{
  "n_layer": 10,
  "n_kv_head": 5,
  "optimizer": "cautious_adamw",
  "schedule": "wsd",
  "decay_fraction": 0.663,
  "dataset": "wikipedia_en"
}
Each number is 500 + 40 x the weight over the matrix's rms, rounded and kept within 0 to 999. Layers, rows and columns count from 0. Numbers have three digits each.

# layer 5 MLP up, 2560x640, rms 0.0271, rows 458-566, columns 384-511
530556435581539491578521547541543536434483506558476517460528550496452449475535493496535539460457487511542508549473534488482468480453540467505473620505510491525563559497535497523500443578519513531603446465533506484532512499483478565470481366518557466489491464517454510444495442547510494489576457532529434511560454467548510520468556512452539497514432489524571465486539539489550494463473
474515572511549508443517455520455466460466513467549561524471526466524471462565559505464472480527460494496491580524472454464444537488522459535460569571543553503451518525505560448480480530428545462514499524548538555462519500493517496475504481498477446486452515511441517512491521457546570467557472526534501448470556442545501599534569525593479521528494531518485453509477485536537515460484
517475453509517513490509474571480510542415495436507503511532487484430460434512490391419466483527477492526501521518438434488414547495563487494525498524464530472537514475549485484498552532464409476579499446507474585471505509564529513537540452538532525501447445577507529532511464528524436448517543445579441486522516506513463545541447610526487552536540466543528515506560512520538544468441
529492517565538492492512518456567553531478527559541445471498475481474531573463516545536510522537572481538504511487498532511486571538520430473519587519510496507480474457462566607440486505495478537476488465437502567569422461436456520549455523469374487546518411448532556455479490520506479585528544517523486511491480446598487429510502436522576494510522493456494511470560461490561436486441
509573475567454454512531463413517558515487466587417450516523547553446562505571439474520465503483494543530514537326572550443483533479535464517442562519523509542506531496539503524508499486585506512544488515501487472541519492469482527559548450535496512483504481575445503462465456435471513528512544483642407500531506472501545596555545515482502506478461502497545552512473451474490523500448
470573560537478541469524599488441532530465476429408544531444532461535500591476451518583537525433513512519521496484479495443468559541444454450509555526539453501508457602474493506555394531494449552441453554479508512483577612424527528525525514480534484515509436488593460447464489524528556517394497503433474526465476457501447476540577443608497448456510570453464466479419530566459433476561
535601507475550532497607502495502566518498506488533469517510520622530505478494467487550460473489528469479503532442481533547472555510452443561548526514485492489465536508531535503508426472426529523503469548494568466443424481512431515519486444570449539539457464545414485549523512460510521529560517438546507497457401528550457555522530485440475536512504551516547539458521462492523537469497
541532504467567536427545563513503486510411531540502490555473553441484670563475572538576606518457479408484499554449497539511489591519389542465404496467477523524615506555539471462464426450576426556543459534537508575577521545445472479485521563649508578544494503585577492447619448483505508546466587460474405470515549435523530517519570585495400528430473571509466533493415453515447481523512
537519527454498483453514478423422460473467530502511507504528535443546514539486503512570468518490545480532546545553549386388490538475476451591486550494492553570572470448488475482473548478449486427489497533429439556575541559460514427589488520516566473526531478408494485517511404494570476469467563484463528472518515476531506484518458487554424495491464590484474447497491445521513538509497
530567464534504528494528524429468492518465537496555446496514501493559491528541527476550510495523587491452581546530453507544484492442469490519497487483471584514549511589470556490420484503515505440512491465536486516494506566459477535454540539495475529541524435546511529508582481509595417559521609506438484498458508524476463466446480516488445486510515480546518460429567468461540429506499
512592558535503540377521516526505476564524532525528480543476508469542576526475539472500550492415460456492480525492538504526525526382426510517402503540465443483520554492529482476508521463555539495547461434523448593499533586563526518503470483509460487525526488549550494525478567539504564410485600481474489439534493504430580532558591434501550551509508518456493551467395452503540539468514
490505455535460509494498450493408472483485447524550510492490495479468468488571463522560462522515499498456496426512418515481456481488503472551436519519476453528458502469533545464515497519508479545503489523565495477488512525526531481508473557535559511455489524512496446490504561477516514537491507523494451585528559516592502515496432497424473500503543501488521460499466507592494550538525
558484514529550450565493446502481527483439463487433486532521538489481471435476474529431492484468450420561540562432471407560499531464568487564488498477496538499471529484533440494527426457451504514489431485522494500548516469551538479466441471512510521486485478502424582510480548563497524529501549495511483485456589547508466461537491461418498495532497583523502486536583497544485457447540
424553486524513451570510534502531521594511455532539482473532555510497501461405536482497512459579529502519537462514445528522432466535562505529450565527496431577540533519485521462529484547465474499481475487535531478509423562589444518494450457471529485555556532475490449431489539500482541531444465555491471463504440458526470475501527528498492429553520521465507517471512498488533495554485
518493511448524572408563559439406516493493486517508481533506460454495525500522512383500499543520486489403522453507512511521510477490445559548504462574486557513491501516525529511537512490455403499526463501397548505469483474523545514589511478552513494544493472542491451511470512418439480540536442454514508488499488511501494461556488526455523536521513516478506552477484486495512548461465
510489505515473532466506523498494474570522452544495463552496479487460525544515543527399528529547469518542599559461514465502442570424477434494521550505508458464538519439467435602478439505471523458593547485432497463414422583466479504449512503548426524444441477560461527489480537549510462551460423472475505524515522477481542506584490478518525475621498424506568463467532472491506490514445
530523531509526516498574521469529516507416522515585422472559426589479513439518469441526501481508542465572503526472531567558573507529463555536512491548526531444483540494527494472526483491468500482541511489462524494508527433479462527566523465458507469535504403459511443407447470458482487486504436553596545450549487509538548554512446454440517604497550457454534426514510462484499552486543
497503474474480517500432493540591586555457497530523554483563483500569557529534516449506465450520479477493502439494507569483435492533478491523455439449503529478508530518508563471513514453506443460444479535469514547527504511473525490529473522519526570472463536506526486458487537407511461428442535505542527531459543471514470501500485563476530494481546461519489423504529480551506465441540
522508533464528539460514525509533553508554505576506466489481540479530586480513534499459465481485517501448508577473467517491490548444545458542468505572469539545580444513520489484507545481448521549544491489551534587468511531544491436522480495568499628573537532456532424489447455549489467541495552436527538474508532506555517463538505464529442460535476443563541467418486548529532424488486
553491504461585480517442470497520501534482475479529472431495480516461498436453464398444495487488481487472496599501460478521509529507526452461397545466538522553458539466469475485469512516512464457498471507502576495472457471507520529446466427460534551458475446493538430465487499485513486441509484530508452590492537526487557600571496449488456514495503515546474533476484503519558523488461
425564456517528530506470499555529487470550540489522458521529490552504526470555496542522456432485587475474532463460457489513511454534470481483533523497522523539541535506491560489536421485477490521481468452527459477507459495540531559517504474427472482479415456537544457527483523462557498480450510549586509509547440491448503500555544559543513462525467446460543556521460542475481525550558
481487511543516534461517521539468497496501518523418500444467468494488561465442513435571474529509571455505557509451508530504570531484471474460546425533525492521537517489552496505565524534447534487482469544568499503559537541472500494551487512512480585506544455477450450467464460455553501471490521547487443516442531461471567516513461437457565480511490506541519464419473455540488489452543
467456493583515449489498538492504490456541459503459478519498524527496446477472497547411479448437478486483513501458427506525554527493515488566507540481491522548472448542463488460543443434431404556542508552463561468519410440509469468540526510466427509559529539509552512519519502465500448531470471539518517474528503482538451524512536529410477505524492524518522440481568504459544526539535
449545517480478535561432472531459501417525555525512473447475486565582551508536523532420499491526471519475513518578507490585506522553556519450474517490511537525492539443526470582474459569494477529551397473459475554549476481506497463506515437553464485542558412485471508493516444473590514446532405415563466583415462424525491468492496487480477450535440534467525478490518506469560504495483
429462432458501466501526498492479524535465487489529523549465534539410478498492434516498478476534487531488566482520474467548504471552536554447547468520468460590508451462511461557553499492512525540473532501538530462455488523520488483529471468487504467536466502471436596498471482484531502528527482548574534438502482517492493479528528567527520486456514556489492571481417531487517571556455
489445623502524437512573472426491505528526532513411494424519493515496455531510577483531591480458510469474565475517484466457470500518493483496432453575476434537492490498551557506459526536470520534498447519447467488601568485461499525534522569446536514456492481474469490508502530467507537519520531469430447563503478473505486514501528478518467427449478527452582565556508534473548540494435
541479458506536449515524545419462469478460525531408447536499548518542519467495492524580523420505505468464534543537411560533435543518469477536452578525498438475557451498532557479525520557529456506526445581511498483453525481446512488483461456500542466483460461511520520508481574498523549513531509458556434489529488473581519505476486461568487472579418537481583408488498504454534546481436
567492484572508499485555459426519444558529438507496583516534526556483442433506534478450542467536507525489466455414481525448537470514542551554552531514478571465549513543464543550471483492537532496432486514505481505528500524516481468484524457536478600490523463510461461555483457480514481515547442549507479458513517474511505655534474511543517490489519500541496525464581436541559517510502
478505549478488536465447549494451529448446526513544445492443511455499459548559496485412464531538508523485473564509513476476478586503528553514501483507495555493622513512507508469510480446544484560487466564484469485508430553511454554506453452494464518512501554517513595550554546560509533504527525529440527510426508496515466492526550498445458496466546550498463559541458426464510467430501
463529513557500503450486547549516476495462476514500551476493470502482558490531536481527450475437556517542519598405458463554507515511475502496536524457509550473447543492474557516445457545507502511470519564535511471486537484429490471545426452451448548494530475533460533549469400460555451539487466489468429465510514464547512488530552480507460529599481617450527512500485530454513514557474
477538521543490524411474506510517460565496502561559558568520513503508563506472490411495518463460526443510530465511468574512470520505449542446524443561538505485494545570467450429507419454525535543542534570583475500536469569523597504506525505550523472541531539522444489493543606509484548559456507520504529444481460487472441497500456531490431475462568430528513458557476487510546519454523
451453544510552522548520524505463464455471565508619584462516551543566541472497556588575564493518525509505523512440477642529542458511454511477531574451586554474588504424559565511443456527576529447557411579536452487478427418537476543565499492500503477458498459439550449454505460537471493489547553473504445469531497484483470554456501503548518546509476471449464427477536513458475484572560
593482485531546443550500510517505534496446522520491499509433458527450489512523515558442516531540459421547529529476526489481489534536562481494456497456447537511565512495550485495496450533503464500532486521498493496480498532428471516541559456499495514446523480459500483429500537563503544503516509523553467454505526486424530536489524522463505525517515521469581500488496447453464454521493
528534487462500543506549542516586442554522460512548369586519541544454591454461478503482470486454529474479546552518515502495531490509495475521471440581482555488520557493472458452416496594585487473534432451500543483434455494494396528598463444493446472481514503477444547523510448532554515519527431426450525433529499467500419536478517588474456465518540492487487494502498469449414527459459
470586475549542431508553440470530484472491503492520408484497483451521481504482522515513477507460499487538500542552421488597506511457473436492441535452494465466578521457503451573516438563423535536433441443544496461530536587416514525451516443550436536470532502466464522498488503589496540458510497457456430424472513537497551537520528465483466505517439565507539474492505569498522432535506
472568474481504453553456558526523470485540508578462505492503483470504534499561473460458459482527502555524480454507533458475537465489476548514395578545480555620518524512528499520526444460510514580452451531417465529597513447476500482456451498466518539474500562395537511518471449458503585464495448520535444531484523461552566475541463515472518478487449578503509533520449463482517517484489
471520526560500577383510534523473482514526495559544527530482562472542598572443580526560563468464562478461554469531473487545452471513509454528450520572525473483599505577484511454467462491517535570444405518469541585465539493466473461436513490541417476504481555488517452577534547528470506562458442515525510438522523573472573543554523515513454466441476422535460439492485486503504426487523
519571493485549471469491488486520462487516454472458433572455548512590533520452459469522559560443567508534473512475502495465474513501445519546535497544450488466490546518469445468545374514522430514427520529435552513438515451553515554486467461533505464554558499504530446579440565456562527504487537517464445538538445532448542500571474530555508406555586457544535569516562480559531549494544
506533496518536485559492514467557487464516467550526430505528545524490501496518463556525465487500493461565535540470423462575473524449523477475490518501542578496481491457489526527522416504447520480465536494523514464404576529453509440469493528547537409459521482522484500510488519503478504486511522501512507512488513468556465487464560462488506507576491525431537482457503579480476526490518
592513511529492504529563528517476521497502452507445529530556528571521498457480487453469529516548516494566491474549469491487489461471499504542535472463484458540570552538503514551572487486511475514501463480482468449511550536495557511567500466528532482507482488490455540528517471533448514583545478547581500484520440509561442454506561559553491499521492519540623532481425572558479487535506
530509469464532477538540538464552475528504545461440496486446478487471531462565477533524500472482468486497524543451472479505492554407444546441525519476514536516595469568523498518446549512492467473493541424482534431490486566547518560504531565542520522420481464478502496475573526540435550492516578469512476553442406481415526493569489455531463511532494526506550509477489445506544517577486
519517491461521464481529525457457525482511503495433464459520483494458522555458439519467602456463507484479467514506534508458489471391544531519532443492511517453484508459496502473492562484547476526513538485479532542443483616566490442520527568502498591522499511472604508456554495519478519572405549481460519556512546441521468506462516486514447514490485452501534520468532508553460506472450
502519482498519487470505532507428507448418540447534484495442505515487617521521539512568469489501503434537484571498467432489459507526491426499410504420586480469503530434533541524505466619469472545498451519517438486499478526451557407495486527470539363440485429500453577563438482584493573525483440449503440428493469484559476521474549514588558514618456582465468529540510606488557526450523
445506491606499509534475527518545468493458474541526411490523446551503461458555490483486535513485537519552529467530449467517507458519533447522563469576535463477512496562489538457471528452490493508470446470521505554497461462468476551545514481470483470543530490455513475477433451471434513504556535530532543527475439417543543497501513520483535473480490470480568463545465477454617462464501
534490556517532481493589513492483531501467473508463519435455509501564489477421478484556435557504560469531532472457532460449476517509434522482492541542492507468511536585424436425437482442546512528474538436433499441537475586511478493557459532553471421556570490533514515501465499524452564511458505489456532505470504463550463420518604504505463359475492495559530553533438532549537458433514
451450447527475572473457498534516463469479486451520503535488463486468477505523460412541456473493443557484513477423442446500511460481498477475478509545555467569530564485503435501534444476514583551535490399558497468438470534448476481439545468555459468490454505527458583576483491503465509484441485482490563496541524507525497542554595492416460547525520519529514535473496496512473500510425
425479466480493481425568525551515562472548543523445489479479469565531520481489526516491533474512521508520569458502472544510526478532461563464423469468508474463512491507471492498448519501564527528481544498549582456464516473509429492523486483450544533448488467488481525458545502499468446468498499526478603524476452426469445475519475565525517551483498477527465482506478481503495524535502
555507522551522446505508478457545540503473515464484540501550545489505575465503547573506534505524498468515567586492412501487427510437545461474457523506495535454544495458499490491518463460503500485483522514550434539450543413539464536548470467477548540533450498431425550523485477550542511505533457468471458453475508574527499411574496553472498546571496571490506503559507563537543555514535
455532490543483456496525475477526492517498518456466471519429479505477572512459399491497502545522529510521501540532525420487541607473528523497511535553464519474497511469554430543509441472522554592466493479455473477475466570470476446545528549475410514500532544500552487545482547518480476496528511575501502436547456422473519549496547540485443515443466544537542579420451458412480449542445
456521494528536515441557598476519472561492558554503482543528488450465493537490521515485529481476462517521545535384494560477506538484529426452509548442564419632433447467540501526483449518538511526567546506422464517488577599469419470492492581580546459429508430564479447384443575530495518529526577459532441504538507422602530542505598496465486487445492445548487482536460453523471520478462
542502491554522503453460554486526524575550481501430494534494526465528555469512509522428445443421534488535456501530434507529448552429566506508415425485597473574509499449481547459573501514458473447566521491497578432454493555490467482450494488493538529439529482474527504535493504499457574543520528523507493545533484584470480482577457458547443537503446445488520450466525522501502484511464
458466542514484529459540507500488560611430486522541455558453474528498517510502536416472508501539493469427563439560436555484425510518487555478499501479491490497488526535569551465539500483469493472556474503492511495519435465506527535552525496421532509547517510496562442430439544507516533576512491529460523501521492481557539547459474509537516457503452358504549523518479510527482517465463
541500603485539547469551554492489530501539533520486464562498469433589513499529485459491561453538570440460491439502497457505442567439553508528492541490554534467540508463463471474465588481560449513523496400509464476532488596453473473451498507508542506535506505510533427577479476562515413479460454573473576554507518456542542506496522480586438429485515476505527498457463471600473487540520
495482462507522516501600440485413467515451485485507488481469499441584537429494493426530538539517465467452526430491488542426547570516503565501561509509486518519463536513584568539491541485468483580465502466438497473499483506473543520576484453555444452455565505555497496485539486457432489552464501496482518520535496437518515517509488525484475421478443469375543503516491475495470463487521
481441509488555439504506517488497573571453488596468491579466449517468583549559526499509491528518469501515487588537437558526470500473579515441433446476527471581524526438507480543495456536431458480535530486500513434509503479541538490467550485548389530472563555446478548420492483537549565496450476472511537506487494429469497476544591481533509491501504504529500490455511435483570525507491
473489544521536555496525503485467474520520515594481467523544517539512549545509459537501545450426565454504458491481549548478550428547469454438410507554508483555518508448483516475430441493514518480550509524484509488433467514521462473490528441550486501451523486419541495444547536570473456515486460561463537427541462535482489562546478484477499555543419521541500513498499494424500556515508
476544485469544533452523550517508448456444447604476501553516532517464500484540551402419540452503427496524458540464548538510447518486489508515506471530488527467465560443553508475525491441516464473470519489443441503507510511542556487468458453461485506566501518445540443489562507539479434468518473504489503491461492524534525486559431473539504413485538492529543445500538510527469561510520
491519492535515504545525447516529451486533491453496511434503475504571499525511509474453454478477512503522463540532525505480511447492497462534515524565506535492497561468500489449511533550456500498500484470532558478528467492517476559493416459511506542476480481532515483472488495510511479468443520481519485504497543444474482533498541502496538488551503529530511519549446459520503542456528
559522495540484480557464515498481481546506534464474563562469562506534526519547542518511481444438452464506538604537439460460431436524539467479422533444494474457485528528466503506477429545453473515487566528524502563540476470526537494536508464528554528483463521461468581503481528590512569509475534476533459478420478454469523521559516470505473475506445494525496483526521567555501515440520
525574453461448535509488573550509466563496480453471498521511493478547474511473559488493494506547534529522563469479550600505444527460562490420434456465488488498509496539529505434545394496574539564475498496578537523556461529522542433515549466550570603562526519482548491433528443570525480570549474470465430545551479545504495572563527502528535518588512531528473561456541453562505515431463
496522474495540563530469512398464502526509470533537420503473521482493566486466503521520537524480583456524563561516510520461532517427427475535476477536478392476533534511471503477463527554539426498511504428541521610514441495525486529532496533518513486472575510472517578485481449476493630512485500472465434463471504486494476516507569542527526516480369502506532472526551522511527492496499
488543525468524504475525514476438530513519502524454505498503472530516491502455541469483552527542537562534510499524495516504494485515536486503542538528460477531501492508539522492458526485514477532446492524432487569438479504519521477488447520482559549530546516462509449457489509509537547536511517515540502478520484434448542548501495521544522508548463470499471480527512498514514455525436
584552498524501518507518557414507561445552519474399493518498458468540508513537466473475572574508489546510476479408498444505420561441447498455500463529487531563443546544535470489480445465468519533500482454446512414539550540523564523523500507532380551506468524536436555527529422535482472485463533516524473463524474449507424576571498571500529517478498507492480546510473423547475446553485
471515508537512543502511533499451486558518438573539526443480474521530546468466456450469449536454573506435504433472461470499500498444481522536521496519572593537545490578428471468514430459473517531501461449558493487455518530456492531614504545532526605533478556460463501575530438407497490438459508498497497501401466489549494533500502382460486540473469454484482554453460522481532517460554
512503497528505499455460450532523497505465478563516454457564483489460558512552496483407502493460483532429443493514501536493467495421489517474460462564522451568542527482512512517563537497471471478526461530463529500549545493501530532513505492479482553489470580519478529511501489466538482477513537576538482480432486475581521451495403574482470430502586540505504522513507502531516535447476
554502465483441500554577473519467553541545488519492462544529516456483528494444452493506566522465475457537482578455500512475567579582532504525552410471550484561538575483462433463488567463540447502514537558501511572468506521559535504553540489512498570479574483548520515542586448442561420528415490508463505530511582529479533519524502484468494483478487520519558571551466461611537418541490
525477512532553503577442515449574472448429466499450348479431529493534473467577540461482506485472514507470476456487488438494540504482476491543483510502422494500452455453550476564567478556498449542519529449507524464565492463455523480532505527498486440502514421448443546486511478626466484593525479539546513584449534475498546557516422567506513460525449514507560565441559499469466516496497
509500473544488564476551535509446519577468514508469502536446463502490493465496409458527521454486521492487511474489449574471521542513513531492506517531522495491521525569513585511482494491518461494566501508474461483512445532483531505511464528517461525524444501530530485479514535478472460566488524477500538507498497439574458504549464579535503470495518470436525536478491460494452521469474
426554443528490438572506474439533427467516510480453380466479495525527562487474520477527571555429421461513474502478547478430529562482539509417506442549436536509428545465512518512445525587485504500463459478450485500504504409475449510560518542575456429484537448498407574489484502545580521536488564507505533577533464508468496468526425492487515512566429468441524472515536571487516497479519
475541535481459502457503476453540483489514480503515558457541555509487476451528455479436439496533454479477429545452456502444506575514485513503418458477495517507523483585490497491497563445452443516536557534566517509488506528456551526490461453490519514543490459530491489480452498476479544545508478557467529493452490517573485415419467498490502529529550509524547440528488522522511512462444
536518486503473482478455480456486526482442537574470441519458526480448563508461454508425511503472454442474535550485474442396452495488522509456484499473559560546497487535492465466475461508511526484558429514525514439454488567496420468568515517566458474486565531486483540521457543476510538578463448507529491494494474499482428550505495520474448592440503474485478521516528547463500462455517
531540468466488527495552498531515497498487528559457484505503464506495459518539510515526445534492456481549495463446442481565500464495504507498512536534482582546477471510493485488520466509447484460518527481449521469509529535450547538526538514471459454444452450501518433459485532486462433507502442533534515567500524451486519479494443534481460481503479458457595545512542519519555538522535
503492553523513483461495458527492535550453477497502501494514534621531492475474439436514505501470523465559554464466556549410454442482539571482556487510538557526534515526518457514491518410521497486513492459396454566479537554529451502575546503488489441518498438581470459519487461448431511446525488547544540538535503438479471557464552505408515566484457441490490516487514514420529508497464
449485491488513521436467502586435518513482483547522540525523538496517471463465551496434472500528514450461544428525436453568496537484491538519420574443484578452491544442472508508570495523540565463485501476559494444478481465486423498500505500540493518474459399556477433564519512477562511508518561540500521417504504520492528498481476540492559569482432508519414475446498536510508447528488
514519524497537585426602534433441552500502496557491468450456461466503562500514501515544492530552522527456517490575510435509504561517508521470524534525473495577533507458547502582468497533524492515520414452493499511554508477497446531622455519480454413538519451491514502480552518521480505563471473482442523563510451484472456539446498461496472420448495523450513457493508440414464515529490
489488509443524526502515505470503550533476458549475507522430525529482540497448410514478439542489535436477538501531478452432456408541494505551577547537495562534511446507490446467494467469455449500579578457510530549447512470551538481579470477536465527597474508491527575541552510510495466508454488540555564531486446427508462485418554554499421444511516570525448507529509486479485462478482
508578576527559471530512508508509462550523484429542464439511560590500507476534499442544532431461530468526534509450482419527480512482522542459522509466540579501545496530518474528507506438485539493495520426514471508482471561543552448460526523445469592502492438483498498543470498511499436539442572469542522489555423518467489553575448535513472513529560444504546490462572532453526473519537
528491427477537490483468490476586476491511468541507487521455474543462560466517485576554529543461555489561487516442502465508524560540484443484461554527573539475513472448506503561446468479417555485478554485464484454512433505484462495530508537508455494487464490522392578492465496624509515461549505451505520458510508419539457471521499517473499543541454515537442468487430432517492464453501
499514498475522505468496484530412542456472467526475490520519479559434550497569525468467549455585462431546494473570515479433490491503515515552535526480486506414542518439552500543493514608474545471474457455575565606417475502463438536503508439555447454521482496497477588538461517438573491551560525532531540457430499558522423559458505567496481493523486506520452488512533573414503590441523
540586472557557550506538550431482500469472461485477453433506514444589492485549544532548497470505469451484476518477573462558444479530472451446436499555501521519538496465480533489481517489527481455486421463340499492512546487587453531576515465522487459426469502587517489468457471442484505513551561473513500548472447549548541459485443528497507509477477566453496468562514528497528450491532
521504505487471555520458454563477525515517470536501515417522451491500526488580544546511529500430576486506545569483456524505530563495581445483395492543494485528473467477511553549449526514445481490543488540493485466505509499505465497457528482488542424460436491412548481532542487567494473432557438491499461485539520490539509530410442564506469511515476525500495536511512526440478468486495
499482493511503481553481469518533514564520503566506490480433469558472467496486515494477553529391563497510515463495504480423501481473596434494518467531504510455505473526449510535549523530470542542453528448569556528577578576512503452552447421517466542537527542512502522483448460477520392512491530535501430577419544463518455398507496478480453415490522491565441483448485587505519433445464
495526482487467497422477496479488489581448442436427492534545502441432605483458489524543545517479487453491552572525426480519483427512509462513413471516505425494541485467512517497554561490433516498504504486456536504512449457541455448452461458496482508474490557460519433442458484479458524539544517485476522499492524488491470506444510484531522496528518438469561460482520481534513522487465
471472569490470502538498485559479487582452461477512496546495469599500518507556502434575476453473494468488535506442516481500597540440564519497484492457526518505490534452447500444509544518458498501489549521491530517461459431533450552501499475422481515543524437581496495546593455524537444508462440516536444482508527416449492505405526587511537497466581565443511533492489463450522518544524
547476459494511469496470556497495559513522481527507520508516523477495486518545450513564550537470502471518470519435545529514491477493476544479527559466503481563517506548516474508554504445497561486512443498451500572491521503511559478539519469587500555474494550473549521578461430546532453438463550532511473510464440508568496492472467554514469526551532568526532504407444429509515526519524
472497481547506459505454442511541495526488428489529516524548541535541489527537556504461560445513494496542441559527473421511491513513507461537468452498523449564477541451519460486478500529491515524461464451488509527547469426518470558452540477429490447503546554476455539502539510476527521456415482515473533482484552499432511456517547551445467493449485549484466538520511513514485532490543
522469443492498458504473512500460471546491490509511447474523457533457480525492497541497508601515506448488456547512510449455493560437483377452527508463443454552557459466566448496448485581495501568547472543502478557542477536515503507518476489537504512441456506524558487483463538479575525536516532485521534506438463507459509512522529517511483507476568486457550565525489557489478539576485
465500528531441568459526543553481525548542477513530487550524523558438496508476475479474526401507539524523510487521555527482545478430536553495501524463515560433568530462519452430548440460482478460506472501508514485499424526549476496490549522524496488532485529489468474574544511493510505502439522478518500470477455536469517526456482537478576547507489481493478459473505458492507549482529
571473484534484573421562457514502495559524468513534441500542517499465517462574501507468512562484505461500502472513447510447534505508508593466519504538507466574546494469563491499473461506485462522516444480478499447553513484482535491501487431489508567470503553534558485466553561454427506446468562444541510508464448514560487509481516527492500506451508461422493489500528514464530460536441
501520520514520518437551490417538512513533461491408493504534437516473469482539505462479493545461498556520473580476512503529456573482488507569533478465570530508490498477544466495447506408488474471463505489461536491457524561574510567576515571559481544492490502525541549523568497479503472477473490462504451561460534442505420486567453539491539455530497567522536501478450541573434538546526
519510474492517480492464513520511569476466561520474473539539515426514452501565489547496563505473466566576506499516504543427487563567455501477427560511526517534481485509541474521460500486577443575482500515461465501560537567446542505498470449544519533576494497473465537516539485467514484440565381541523450569517503512475487470536485502524502526536494570517527567550529582580530378513494
528533537521550502559538500424534587430483474484506438419494475558551500478514506490469498476521542503540452500453483543535556501459498533501454469604477512498585514555511473468450447420498557495507491522447516487589468424528504544584508561487440495500474503489490495489485530518445541506569523522487546451463453462614427495471467589548434454538407482466582501463545503447459447496526
558497594463497449527517474496493475455443429511441536472520525483503467490551512467514449429467436450470511604455479468550542481517531524539415532473479545467455518467500496477477535491472415452472486502465543461477556502403563516490499465553540530510451539521503551575469509477438518498508543425496469435525568552511425520476506487485478545503484537471510503523479447543511483545477
553518506538553475556483499513460528536479440511511445535492532490460511516581458512478457510510466485493477510503442463499507518464513509516486491507495446504492477544484479525518497495408526477535478425574498510451502521472438519484564496423461479445481477486480503524502451502458541604496613487476512445541527487505450521419448453575449560467516535497513540453519468475437499566463
465489466485477461576510486429521481521505517448541460510518464477454504497594470543517564534488578489499503478506424434498578612427505467509464549542456523517499540489489554583492530597434470484513506506498553467559483435546535510543478468468408507482437465479492528519503483543488398548526527466501577515508495423494466486482545538470512517526576513498586577456514559455507474625456
494500460460537532486499483456469559552521537532588498531461533486541545488499472580446468500532430535530436569475534530498504522453420506433499497468507528516469499525476544495525462537523518536488477510519486502509480499587447454554511463496496544448464485489525543437545497522454533438466464515525517545496479383559481481503551508429486473495461538474449506512435475458554482429543
536566520472536429460561492517533445507528442538486495518578537505564462504478514433441592517458504495521577500522490467472500551523537575505457558576476532560502547538543479465437423455426499587465412480498520512538493538458465503564474507463480566542442490537515532511512415536493561511501487531462538400481506473536597456542482519515451456508455623519535541499469512505474508508420
511447471486541475544517491537504501560467458442475537409535498442522499468504527478456566544504486509528571422379513534440419454512430494533515465515532516503432471546485530518439499541509478532464560525487486472530480559482526473465519510503528428451454497542444512537480486471492512504394453483539491474538514473482482515541526495521442520508464526486495520524529476528525462478446
576499461526504489526542476480454507574448535509523514456499526493467459434568521541551543528531493441460511500530480485480456539531573415496466449505601430501394532435574547489518510552526439470461480471574463420552545510413529516499515541523419433459548474564462600488456513524544554455563484514461491528500439472485456455492486538546517520566432516512467470535510551551516485505441
550488529491489536439487476552457547562458481508586488515540482462492507473537493494509488503469545492551477483500422521518540531460532492487481522509534461538467485491475511497508471534529547474537514508560523497477486469499560483500515453529503510521585475500507526536494453509494505451535611448495517507491554498482492580528450506488525570556492578544566517528538549479550529530425
513465508501491552419475607486415547496492510563491512516467464483481530436535502451481502523546473489524607525535488445406524450481582502615440395501583512491522501510464482468538465513534532499499529478491492447448494497528441460575492493527549562558545514561456494498548557474496451457543441527460504539442512461471490426501597477497504516447540511551493509599523467492468512434526
495573458516484467575476472502454456519525467477501476520437531488546467512525497497367450527499570470481440540486441470512463506417481472541470534483522581484509486516512428563476444532530507524488506478487451476463574566476502461503485438553478553550523444556483454552510571546478559525520565483486479505502503497524459471490596560542519419561521524529545494510444506462566529517493
516523507467489525534547550519479509513484454532484535455442466472503499516560471483515474511472567481516470471501454541432453484548527475472472465516480444539499541545455517491490483447527496445530485474485551517491448503454474489505523528432468444565468506495565507516554501451532521507418491522445499438484504439505510525482497533498437526495451476508437481476543532571551477449492
561439547452486494507524515444477563471526483657460449525492516524560568480528536502574489524466532396425497553466528489492510503459511464481439422493475445501515455462467464551599519569446435519467502494462452477621463500510501468616526436439482439448563483448473545399477506424491533593422472470436442556441474523463474479529524430523458459546468554513484498476486496449562564431425
584524549487466555488433461585466472495499461533436465526490494521518549469470517517448526505494475421485432521490540399536446448545497428485430511509496480536462462495481471415532554548458474502472443491430445463528540484505419478488528481494541536537552486537473520550554551514547485450472541454493555461478514563536526532491459451493503518483498576447516489538450410504469489423519
510523514489510457434539515517465480565533453466517542490505554514526482495467464483543503491442526552475551494505510571472479475509481467527531548504573531554531518549542482419488471486517582521499402540478546505426435539558459487491525463460504501536512583541587471547550504471485459435567510535461464457569436506569515503521489508539522487452492453445439543506519501554504450567559
523497521452456489533438530571445481529467462535519488570427494590441463490544465421515484524527555453533428523468488511505486468466502480439491475507510483545494538510486529520485513482445517463480446450411453448470471448547534526475521450467489488510494470494487452470436554443486512558508536551534511480503433509456527441417492557468497484493538495492513506458491543509523386428497
499501568458518515478526538470517479521491475564520449550400550537442525496514480472478588469478506507551482605562474512509489485441498526524490482530472542473480554503464477546509523530519481470519503452561537526539456564467497434472518485535501525603588557493466454504462559523485504618488519404478532499492564536475478470493499439505479509525453477528499515425487513555567506480467
570461502579490504528495487552500508548480492504546521491548487588502477438554502419457519507540440468535532500410487496400507524513498591529531601466487542485491437467548536500488534488492556497529529520502519514504462492429493532571445435480527534520553490479464581440445506531471499493443514526496461466450481392446465471432603532470508523437506501496482493480448500469539508534472